python train.py --n_layer=8 --d_model=128 --n_head=2 --n_kv_head=2 --head_dim=64 --d_mlp=320 --vocab_size=4096 --activation="swiglu" --norm="rmsnorm" --norm_place="pre" --norm_eps=1e-05 --positions="rope" --rope_base=10000.0 --rope_fraction=1.0 --qk_norm=false --attn_scale=0.125 --bias="none" --tie_embeddings=false --parallel_block=false --init="normal" --init_std_qkv=0.0442 --init_std_o=0.011 --init_std_up=0.0442 --init_std_down=0.011 --optimizer="ademamix" --lr=0.000635 --beta1=0.9 --weight_decay=0.26 --lr_head=0.00494 --warmup_steps=465 --schedule="wsd" --decay_fraction=1.0 --decay_shape="exp" --final_lr_fraction=0.0 --batch_tokens=[8192, 16384, 24576] --seq_len=512 --doc_mask=true --train_tokens=138600000 --steps=8866 --dataset="wikipedia_en"
Each number is 500 + 40 x the weight over its row's rms, rounded and kept within 0 to 999. Layers, rows and columns count from 0. Numbers have three digits each. The size before them is the row's rms in percent of the matrix's.

# down: layer 5 MLP down (transposed), 320x128, rms 0.0548, rows 18-48, columns 0-63
# gate: layer 5 MLP gate, 320x128, rms 0.064, rows 19-49, columns 0-63
# up: layer 5 MLP up, 320x128, rms 0.0614, rows 19-49, columns 0-63
down18 101:467542475471489522575503549520554566467506543527529493511461461472459503519463535529495507497442469502459564438408547484392622534482502534476546497483472477483512451482522546531515515494404469
gate19 116:456531503547474433537466587494509480549491498524503510550534435505500477512420584569456487412529413495522490493532503488484524437443510525461491481499446573493556528507489534507517526497471503
up19 101:528419427454494491563530466475504499463471538517492439534422541455546559588440554517491542472526506484457507511436559503474513461544523493434483490486444486512519497526471464453553457452491537
down19 100:435474427530496515483497473454538520529498528522521538524535524416498463565447513478542530479502499557459388442438491494467502494481457492588454477461486581490484501538471446484554519502464512
gate20 087:488455458542531500470509502433565429520526477488469548452434451570519494488500446512488439430474557519545494442454502595506473475553491492533499508554519520491459580570472460508489506509529467
up20 093:517560486512463573497514484506473489573502524519533503475434523445415528549488552510524507516533578516522528553494489536529539559560505519494473534492543469549514466552509422443488534534488530
down20 092:442481448473517523484455497536564485449494478424492490529490557467452490537448517420472419435444506517500486573506516477524469480502468458582498455505446517501539525412586453572495519529557561
gate21 098:526459501521465534466489511504542505486423487490573493470498511511540470472530495498510525515531537493493542475518499411510515539528472520436609548563442421488452466490531483515451506505484546
up21 101:502475580483485572529521526482473509498499494511497458487559474451458455484506498476476498515517455515353431534540457460501456452539499457533522513514500543487537509465514440487474548483562453
down21 105:517465515554584529439586528536522496466441508417531492553528533526573541526450492485481492506508532478436464536533527448577475550505514541526458476515558468496506415496534455537468529521509511
gate22 103:443553470591521481481497459518527532487569494505509501494527513551490523482533539499492449465502477511477468504466451534491495430513609522500396492497413564480523488480477498541498487537482524
up22 099:536514520476550618542516484492513531461460554531596460500506563483522491491480422481536558498489521438544506551509559489476428490477438472457575482510529547456499512523572500494566527460532445
down22 096:619518518499500515483499478535606483561552453500484529493517540556501562473527492570463523552463469441508472451517581484479433440489530525543558502542508510488483480464445523463453457509564513
gate23 107:474498537486565483517391516490565490573516485488465516536510479560523539508492524511525504576427455458448510530495466511515514525499387533513554477512516523488437512471564549381474518470452445
up23 104:485513501529507468516538513476481541477573539455532517541500508611514409524494550492538434535482488558409503536487499516516502485520474508527539557486475558506507526491465426528488531484419528
down23 108:520490542551533469475489510455392472484583518467528505520533538447491524475453581431577482576480484560419531497489495567507448474535523518452469512458557489485525600475477541547472457562502528
gate24 100:508449490494485461474460498542444470519428564513508494494605518495441492478441482475429457534505469452505562504483482549559479462500516496489522498522460488425565436485454540523437474564469520
up24 103:434444511480513494396472484540449537475494518465586460476524548566498427464458497522456509491479470433406504484461492469526583470524434501485508501445521517516538529489541520489478578532589512
down24 096:547531516573514447487519543484574469531478489469484513514491486504454538539483485586453514491470510558517455566505501439451508479442479451535490409544486505531536537481492502429471502483456575
gate25 108:439475502487501445519502497573500502565500494498519445537466484507518516505417532462512496501537437601510492498496446504491495490430457443501573564565522475375561482517496611454471434559507454
up25 102:474557463500498444467503486503587444552578504478472576486520475527549514508487495509506515482491491436458541475573482524509507526511439474479457498517466502467492532537464528455480418487520520
down25 107:495490519461484539433519479432528526547481474544594563534506491455558467522475450563500479385501480538547463538509432495454490541548543478508483544476450483470537499519533461440539553548442471
gate26 088:500447565447475474533540508537459456514488441488541510542538432512444481503487537501462549474526508497508574546549543408501494503445522415511509483526500480559456512446560537498558563453438482
up26 093:494529554448533519612574495557492520511465476538492470477426529545506475509453482526536492497441531520597432489471538509495450399510501503542490486521539439450493520455475507548539440482506515
down26 096:508475502469451583507451545520458468547407591536520488472474453477491517455553492500569523451492487461462475541496514519497540555583427499472455483516460509550519440568467652543512478532455478
gate27 101:473559557501544544459531495603453472544503504471541472521473548502439502547463503508528435485508450556490486478479428527489506510496471531437518485537493499495526503474441475489430439549478530
up27 110:512463543476538474517406540499504466493513493485533532441504566401510548415540496477568423532478540517452482568459539480471493538544488467542513492471534569499425507575490534543514535517407567
down27 108:474521578459457476533575507526473518518473539558452424427449496497491477436565449442526546481514426454434477453518501482561518541513504411555510447519450531495510575520583488415497469496434474
gate28 092:506541469456512511527477501508444433479407484482487481542514580560488492540482449445480488449427480507530568563499437514510545499522517483447512475529433486488568414444473553477592536431526496
up28 096:503421525561492443494529521491505500497522529482498454506474605455484532441502478519538527453504532483500495463422512511503536519540534464511529516555501547492485456436500492495530514525505470
down28 093:578512517533502455462509517522509451477506533570415484567566442527531532481629448512516534492449481549490498520500480498511493571543480454507521552494521481518471490480467519456437517427497545
gate29 107:512443490478587474446479538562471505559479486430510509546411524537495516463559467510495510499499531521516525464539492517493514424471530504458485497426558469560479540512533532424489483483531438
up29 108:456538532534472503509550509552522511566502515450440454551488497528431456455432533473448504503525486584524476596560565540458542470510489482516504414541476497499510566467526582550585423506475486
down29 105:500522532496531477503508542530493502504442531409521522460430528537516556470520457488506677504527479550492495526513590552469482483439466447480529458443478518555514438495535480481526548501490452
gate30 099:439408503513498518508501519491492553433425475456570501465521551517534476465502423514563490536509507451507467480537495517459549426519492453468442524484525485518496527524550460417529518519494483
up30 099:478383517477498493536583623547475479509502520524547461546544543532450445491487503477493555455537527479462549556459493507488490464463549496525592524517451518532474480491520501507529461547447537
down30 099:529558503551542516445452503477422478568534457437472521489466467436484471548459590487481572515569506490551525506439553463494529466498431490478566532593481481484530453473524538484462464524530533
gate31 097:574456509481564492423534517535475563486551506577477507499517418484501513546491530498450511412509525476499478526481570485444376463529468479467475424515391511413472484414483496512574454509524515
up31 095:463512562498537491462476502483500480508428588517494437442531542508431483551518522485451552500501552443521455503531483488494528395510523554467494547485567428501511439515523555511419452473558554
down31 101:539545463490500421426479521537499476439492473511506479574503540457499451547504521522561537470461486530513536547448537481428385553513441523439495530539492509566469523487584555516494485494510495
gate32 104:485509504525434501461505512471554440445527538488498454473485543502574516472491500513467481546437524511532470453544448561454513452559528570490494531497494460566429511525454505458539518493470449
up32 104:443596556493442422500514449495510586503541466463552445565542460484467593558522495490532463505513508563470496423474482488544539544495512506508467581474448544454478490489551534540514500505474511
down32 105:551539499421438389516458482497463549506490553472533467559501438558554514484558493516534456464418506573468486473474476493571555534504532498535521515495442507425445594550544451545510429520471514
gate33 112:493474544501577541531431631570466508501519485514525574483490501471507493500488539529445485484459455485534551465520533434455443446435545499458559499482506415483546507490526532536491484453587467
up33 101:458577479474457497494523462534533414503532528444455510419506483519508537497457500439482452496535518505465550506555557423498489544556460506505456435491508506439470504533430544542526502483622532
down33 099:559494497445467506467519417524509552412418454435495513557451508494496461486446543580431539524492529571488477528444487526568491566496541427487471522504514548475385440412456465548498479524513476
gate34 100:454556506517458432513486457497496564504469502454523540536506485488496438518504545510500512494525473487501490509552455451505517495457532516460443488491533547509449435465427474526555474453438549
up34 101:492549537544538557556488515480550484499577530463484440425481522450455578500511502473551446496487582486518454514440505521498526480584510557604502554456471511461479494526465512549447463556593499
down34 103:495512461516540557524548575523472540451528544521512473523495461528541454471567505463497502525519518455477507568475522509570421504457554469520470463459524495484479426499459497497461547497451461
gate35 094:479548533449456501504505456577509549467545483563492532519519418532551495565503505536492528503477540545492463431399534543459444520441495537488451506465451505548514553478467583461545495508475487
up35 103:512503533541523552459431429541473467479535508457561557559489463465508502457519499512615443481492401499486429508564456454551509603503483505470474557505538484471506471518451421519509435503523458
down35 102:483524486468449509520535482486460548444437468439504469547548466499513514565493581552408469495511521548556484515538505517553412486503505540520516597438501504484534477473468490470508562460509498
gate36 100:522492502494490502599476524534544443497491526492460506528492524530510490575562565514493527551562558380492472535577416534529514486459487569524547527522524525501548502472482484532452439534520542
up36 098:539513450557520486487490492473485544513532502443544425557531471486538579494484503578502485511439554485457475433410489506515527507537506506480537423531525489514486522539584545456493445519475506
down36 099:515457485484512499520529566490459489496523544522513432424474522542501414550512473547616538493504518453591463512507531500586566541438476470499510455497487496448494495467491529517492463411512421
gate37 087:460539533512449510513448487468450522507507452490492453497503492515510600485616519523545482527489506488515529562515506471534491459536546596526494460507478519520526439488465529489482502460502479
up37 096:449505438461532515515426576541495490461533481530518465549533523456605517379575518489505538450490470427513471517489445506428527488505509433488530451502482487453492525546531464439523524519409470
down37 092:477453528552506498520512479471551439514521430513490533497522470527493506520409493564484453410497484539476572527527492462465425469564452570474491523531533449585489532531473501512557548459482545
gate38 096:483510524543494447480439567507462460520523481527503528460510543460552457490576506534505467561506472500482497495525483530503446454528530525395505484549498434431495601449548500452441512453517475
up38 098:528519468522472511524544507534432490456512480484502519573528464481421477419478496473518465487508547526396522438555510538531439495483516516499454425471490545553510544454504567452469474450449564
down38 097:465475524492476491494551464543497409530483565476582493539449511490521512519464501489548494503531537500440451478467464481535564507495482481562529519467498511556550512552539498496526438499383402
gate39 103:506439496437580517511560555464483429498544563457504468520469474473505457557495456494501487452517525499569523508464531541525541477542540534482530526515520526511440452489525387546537513518443526
up39 098:463500472535516475521436433488500550404541488486499571531476436544542478518486454470476540522558480514467532528493524508515541525403438446475438558442542424456493506463471520465571557487524553
down39 096:550529464528501523462512500518577522445542568466559426485475486458455453489485404476459573430519516472532459497521506555550484465524469422534525572456418555470443495524501506552464468498436485
gate40 112:488529495485493501453528459509517462583563448511566540405531545517522494495421487497520496476526492520494524512512453454477528506404494435409483521470491454500493525505460498423481529562531512
up40 100:607448511437489522496554492540548459474531475500474575525463468474509456488532479524505518535442530463484538486474512483501475451525604463530441545546461408461534473555486570514553530522490518
down40 101:487503488530547510463579514478484529420444535436475475451541463513541498484472475528401506500516486558485412472559544503548484507476492540498466406548511519472457458486494529435554454451512490
gate41 092:490506472451557469536466524536505501517485454491430510459517527541505489518527478523446435520518550509458529524443397501553519480462520496501431502589578475459518466527521505446427532561540461
up41 095:517568551553534496467444461505504467496471425505558530507518515464489532523462491524397548484526512480470512515531498479548466474533539477486506475480460511499510591563439542480456435497465513
down41 101:495503526510441509483546505525469538472441460529512447479441442486586500550455559500478561444516474478414505528502496534523537464521494504444522438437486481566510538447508502457548491553438493
gate42 108:440513503549518500476508506486478574572505505510560514524517533486485560542513523474571495529537543526438452513509526506495504511520570486495468506628497551480425488498483502530525532547504401
up42 096:429501523521513627444505461482511494479512493457512574461587516493455521486533449493560506557527397496455502473492514537500506504461460501446532593467479492470496528565474500481491521523537500
down42 099:487476477513465497479474528491553482465471499474496499520470483530507532491471477429474550557506418532516453515531535535546522496443540483509461412491535577466494534526467529568512464488533528
gate43 108:396476502482504462454463539528492499523569460483550482527449521537514506530489601472537559568478449486489514493513493529472516472439494513422506495498584518509506492529541505442469483498571502
up43 097:486591548466479542494531494479431503562485459496529395473535519551481502545470482435560581560513440557484478428504486502529512497505424470477539478516509488547526465426547440446482509499429513
down43 097:481480488447495498495468546438530494563473514469490529534460471539505468555536516402542682477382541490474526515477481484522544523437491492433548459544521497536473545484511523489484534506493451
gate44 092:504528502495478529504437427497466449512504477520400577486448565496480485526492526516495507501519515490490525525498510529498472526507490535507359535514496576498509533474484434526467498514600458
up44 102:512475530487466542508495529487523466468469496514524510481487463435471469435544575497481499471492481460452559552532402517511542520545487532577596519503504469439462429510500453506534558435507518
down44 100:451522486493405560470479532527556450497516484507437529487471472444485418471516559492572591486560532549531502512455461538466557500494519577539541498544537558539490433492486486566439514497446451
gate45 091:550514540534555533433570513420472467501510462515454488519478556560515506551543491472523536503503493459450497499560454495525515512451426501421436461516493526536441463483538488513436417607424502
up45 098:477545575495526470512473547455462451533507489490488517535475544512508476505476573411454485418473479525487467480564532505487502522503545492475573447529485466535517447577523474476486396487458623
down45 093:532502496511530454490444506513502506463437548492464504546514491448492464528491459430528635501477477535453451484478482550547577511417468475461490474481512591471464518510530561569468546473465462
gate46 098:485394508489533489448459554500437497542505481484431536453483473525522481498484602548510518511460487494475425451494455584504567440488566511476470470440533500598509487480551492469541427520519497
up46 099:590486527519526445494467488485491489544491491531501471512513538466523517528471596498519493454498481567499442472489557461459494491495477469518485497501512579509579424447514475520515593545509489
down46 103:536455505485548469485451551513513474509528473410481547489477482480457480509505450544583521542443481505518485431455471485445519540427433463471547450434409513464551518479497538561475515476444526
gate47 103:469491462556572435567463494557489498490462509433491465470477530569555479483451525513437495631498506486437463542510413521546480459575467486485531565497508505566463518455555527482422456559509527
up47 098:498511417505529469509520507450544533501500464535483524571459532429416438484523485521428492514530489461481516487489516548494458530478485525485459515463464513528532508555396469585461504560525538
down47 102:474540523453532529477467519448523528479485451574516498478576461501528517490574567536533497432520400466474632547487467489526386464548447505481514528505506523533484568521507481448520585498496488
gate48 080:477489484508480461471464621461529499494515486480489458549544552493520514439507453559549466521489521483495522472433501491447495551468491455515437540495490502491508595468482521493536527572480455
up48 092:498501512448578475393462581541535470603546544444445510454493499488498477573531531595455484480456452569519489439559489496480470450540535500435496534488567484504484527460472475439480447440501520
down48 093:468446511437504548485415564508529544517494525507490546426475532485472453458563475561598575508442457531526496443470475600492565537478459453456478495525494558502481563430489538524449522542506464
gate49 088:512444480539478493593497589532478528475548468446483449511511597451537516445509524494457477479482475520534476461545549526519520484556496549487515486521442472473407515499573546560514515437440508
up49 095:514548531516455472564512511509512487526521519454550507475555501416518550511452551433471553486498449485485488564575574502426532501480456532485491468491549495518495549526406472488540459401529527